Part of a small language model's weights.
Size: 9 layers, width 256, 6 heads of 32 (2 for keys and values), vocabulary 2048, 6.97M parameters.
Architecture: learned positions, biases.
Training: a variant of SOAP for these matrices, 321M tokens, 4900 steps.
Each number is 500 + 50 x the weight over the matrix's rms, rounded and kept within 0 to 999. Layers, rows and columns count from 0. Numbers have three digits each.

# layer 4 MLP down (transposed), 1024x256, rms 0.0591, rows 1009-1023, columns 128-255
542442521545540477467402494437458494559542490467476487534542412464513517469495511506530577566537573531517548367471530485536503509523512505572496567549496576465513573527526538555499493514534586519448483489457513486402522542485479553473490441524500409507532438421508543430468492507514659521542384565524520434554463566565478464475492533487540557479529485590511516477446476555490462580528
560534549428503494488497468486572528502504532472545520492534470408496363489475499508523515513463451518417437516540625510422493445466448577471464488382551569478395432498489569514453445662412562480496451519525519554503563531537639406476499480448536552495513444510560591456453501495492489466494428400529537498526422453528440392460492470548496535455572413478449488478514568544509645517535
407478541532513470612579524535477571433484555490481484516433435600427451489467535522468537433482446474555448427466446487519465490509470471565497544477543612611559522486447545508481483519495433475534537490508530504523521582429537496503526493471521487496395557511506472455464431482464490483513368443536506507523476409487541481506394425504477517442433449459455556534497423554378509486425
446422578524559436514495518425590552585496508496523547577498445520453520608574562568486525507512514459507496453521575509377434470509530519494565436449512535564438541467451505500517498549521532480454582447535515471475542582548542545503490515535543510543410515554580540491496521523553576573380542454569453451523588545385536534558555512549512541547501513527556560450537490466514442555515
486492476541540508502481407474510505560527541496549503504525514512515433486508527487472494511536412447515518487535528508463461487498484485512563449481473463514549494476486449508500522618605540500488489544498499517523511489438474458541522479480448515561579561489496489462521435532495405576489590526422522498465500491561600479447434505484493516520444411519553460442496530475525487518497
580497508475487495481546483553538540453529519543428478464544501416427502504508450482536511394476483508500452575468502494553582578452455480477442439481483531459437516517577462483468527531538478411507531506496497445493515470510496495452486570559492468440603469539483556565507466494470533485562340477439531555561528545597426455523464487490553449533574554513532438479513468493425500467481
497407573469525500555535419586520415431526502422578550465509437515459579538559445435543680490560502527463532506562551560542556450609494482490524459536538395507537429484562515484438517489482468545419446568553489481489413537396434701464655533547436499499589552443492536464547574555538514516484470481541440483417516562517588551422549478518430460529560563515518461509430454504458546522493
533530432514410486525509570493447569503462483536405530506609548519469449568569531425568492465440447442534537544534496491492476532487470483433495532474496437465530519541548437499511393582459517490413508466484481471532582537542529493553513506450468468520388516545495534434409467444502514482570638480565536497542504403537573506479529549488513545528391488444496506489502529536508590492439
425468493510481508539612534503490507404536533430506434577493433568527541505434445489481434590504535501558538424505577535576477558513502462526554411521476502515562488470489581518404490587548505479482499490492542493490568526526511448555474448467477543517536505530458512554511524420460514553551494512480447445552541505457474502444570385563479540374602405470463482410602560577455499492470
467447521559500413560572429424465571440540409578510558541446635441455479455407459489531558495502569503475505535535524558412539564556512591487480575470619511518493574514542468432514390592507544455504555591498496526471571437497540554508460580544522529544512557568523542516416461495600479516575619487470503502558467469514536495542479522473435518412500533484472583522618359529540523408610
420470338441448482480505412512472561435442579487481447489488484576508377489552465550470496490433413545558502362509497439476446501429555557510617538464438443548502509465499406431444648493458399400494500478429543639490483530488479400476384585487487483472523480423586456525488614487548511473436524575364470486486526546569511445544530509557401603448505415455497426462564572518514448501426
490560511558548574479454363509532461511478474534550515483515454375489521466474493421407604553372489451485429459555506515465596415519539597563518497500539502528540476494536587411508401482568615541567491514516480476448434527576464419432564388521443559451518499366535508451532573542544553500502532483503447497529472432483534592593681589510564466579474423442561457542601562503494529466534
503453494506549626416482519570430526576502483480567597456491548600420508435482389491462603523455574489518522533496478471541526525533515437478563496536536473527486397489519492460493563498456518673452547478499478469487524469518522518583491547491488453555467460457530548477496485515449525457525488538473464426604517477451483535492490451497416496504370469488613426506480538573388523404563
563490579570519532498533534501466475445549564524475500526469423582497504509522487485582572494513524456445427514442566493492475600422504431582513421442590511556471406616508477520499541412535505568525578431475536526534442500406452463527418559422512528452445479459477469509488438472535480471539491485537532483466545478505532477404510493544555523504501471515545519568480543450516542535490
491430457432546529442467531359563491491535510493465446464583532586561545509442444565481443470444514459486581511527568457483501476494520520498567561556557487543519531520476478473486489444526467535465437534569579656527416430508462550512553436455458469472493536543457582458485533588437473461500521550485467467562487392485581526477569454488530506468555404435504486494484445484457532540589
# layer 4 MLP up, 1024x256, rms 0.0592, rows 1010-1023, columns 128-255
432578453509412534535494483569499447568497490462522524419484495376471420462521574479443504457404506475526573437469489477589489416636491500541506562492524531556497424519475429436454505534463528450476550452466557551468515552497464499460494514435572454504502476513464580551473521455481512511501462469472488412454486555430609440350497451575469474496505523472524573518529475600604469556567
545471475519517444562575518541475474530511609539432546484527486584549604495461529508449500549513530505526513461498574475552547486476504499515441539453512480501517435596456470518458494491464495521615458495612468528527521508562500469527554498525443583546512464590536592395447590521471396478605399475521465386492454492483510477558459461574450492440637505576558460436490448454547532552461
536436481480538569496487482517477515520516427427366451483482459454413456484533461446428496499422456516556555566480495451494509435554515545511475545456478500493517480480500569503477608568487533578561439491519505564521567511580576424513490505487460486508453483584501489502537550415517546583494534450490468509579463515509494464531450449460566495473521487537459552500374457546431423561558
501508520548521496483442571500546555510406534522487584563547565523466530478464570468522519539494556563490564494575477477527513452513497425491422559584521565614573485499613544514480499435513509465587447543523577485471486509520529484575403472499510437444472513517515522497434471426504530519486469537504387477552589510436519428502488512481537511484477538400425581443399459517506473483489
505419498474525512459560517495420459479548530522540494648462465519439589582475487547418441482492508483508520499408509476469477489480503626455484541492469480490506501541488489394540447523549499482538447512433463549532416594568472496477463528508483455467477590527477497577552470506517492498525475507487474524464498447516524422466497459519537505495432564485538560541435446509431451516517
471469492434464583521523507551508500439487459465388507599471492468569491443509513494541551399452437419563501368564447548490444477388465595522479494509400566546493524455542397468548528587569474479540601619541493543503507535544504471486504514473626499517513415461605581518544462528522601562598490543606438549523420512511463462632544513446466462405480538407482582602483515441429466498468
483343451433558493518429460512500481452431493415496513593508483515458522529411501572461528488446439417511487448522416586433498394487554475557562467520450514540439449446452424530480507520501499510534485463439480517548539462522540501420437467592556524528504504388455562584548458557410569537459413521557408514484546474612443502530559385519437487468575545436522607420533533529468473453416
538562524459497583516494599547609513451490404556497510508430484438519473581492521470446634521587468387546531475546527460432567452535522507546442443504519453528515466375505426459541530438518615457529584458446536505517577420486592599517504481453478498513457450463508475444624485575526539547491564506472525560422494533495387510436559527500530408473518490487475610609431419558461478510489
483493489499393525440559513511488481472503459509546487599563441488497451508419541486395494445422552496426490599522462509548536527517467490406434587506531530531452476480413491443464620495490424553544535404479503497512515534553517481517506459503581434569626448396529527488533504511429485515488509592599399441495461503488482457473608590579516429506494477541482529498438544465370464514535
485487533545468440612383470505572567461558433512435430554544491565493557562459458516497502504579569489483456466485549448553570401579462390464499563508530488566477469499535625487461479528547439636401498431581361533485520522447540490435576479517497473619550400537448477475478466527514421513549498439499528414487511610442506534439457383486527501495489553587417460390511446590461494451524
542486532517433484561539537519649487624452465448485486478401487482501485511466483507465410402501510532556441499418545575508461524509517535594465580634508529468545504548500474571516458527459541510548500385495374487447548443504576448462565467479520508471471575508470476450505559547397442454536490560539494554508550493562560498423466478516550519467471399582512619495385463515512489460464
487536440560507585435529470508474425485510509557491522522430533578549517581435488493465476454498477415405482523496566422482590466482495499521503532522517526539442505477465464483514460610505559442503529480475531437564443478507468479530508560570403441407527524501449438522467515423524584525439476486538475436511473453527494477500486439489449558534501496557534551503543495595540505557465
564485588523587534481476472444435454570471454496509552486507507505539514481487465559470517526502542461503507443487442509584590447526501511492519486546492456511491465486505478512529441514574484446494469495515475547535528532554541490438618514487516475532474509472491552535501536450445563480428562488446510597511494592504474443530491507575477485510450468445525488446478435594525472479470
450497467481428506493555481495557455548523500480373574458448494541521540511508448434519454478580474536578469457503526489487498475548519508558524571516461514451571564561540577529503566487456581521443535480510522517488545532557468515475450488544544517465458376457501511512446470393544515568502446425527483519507537561590546505469461472474455460449551498579442533561481567498582495510555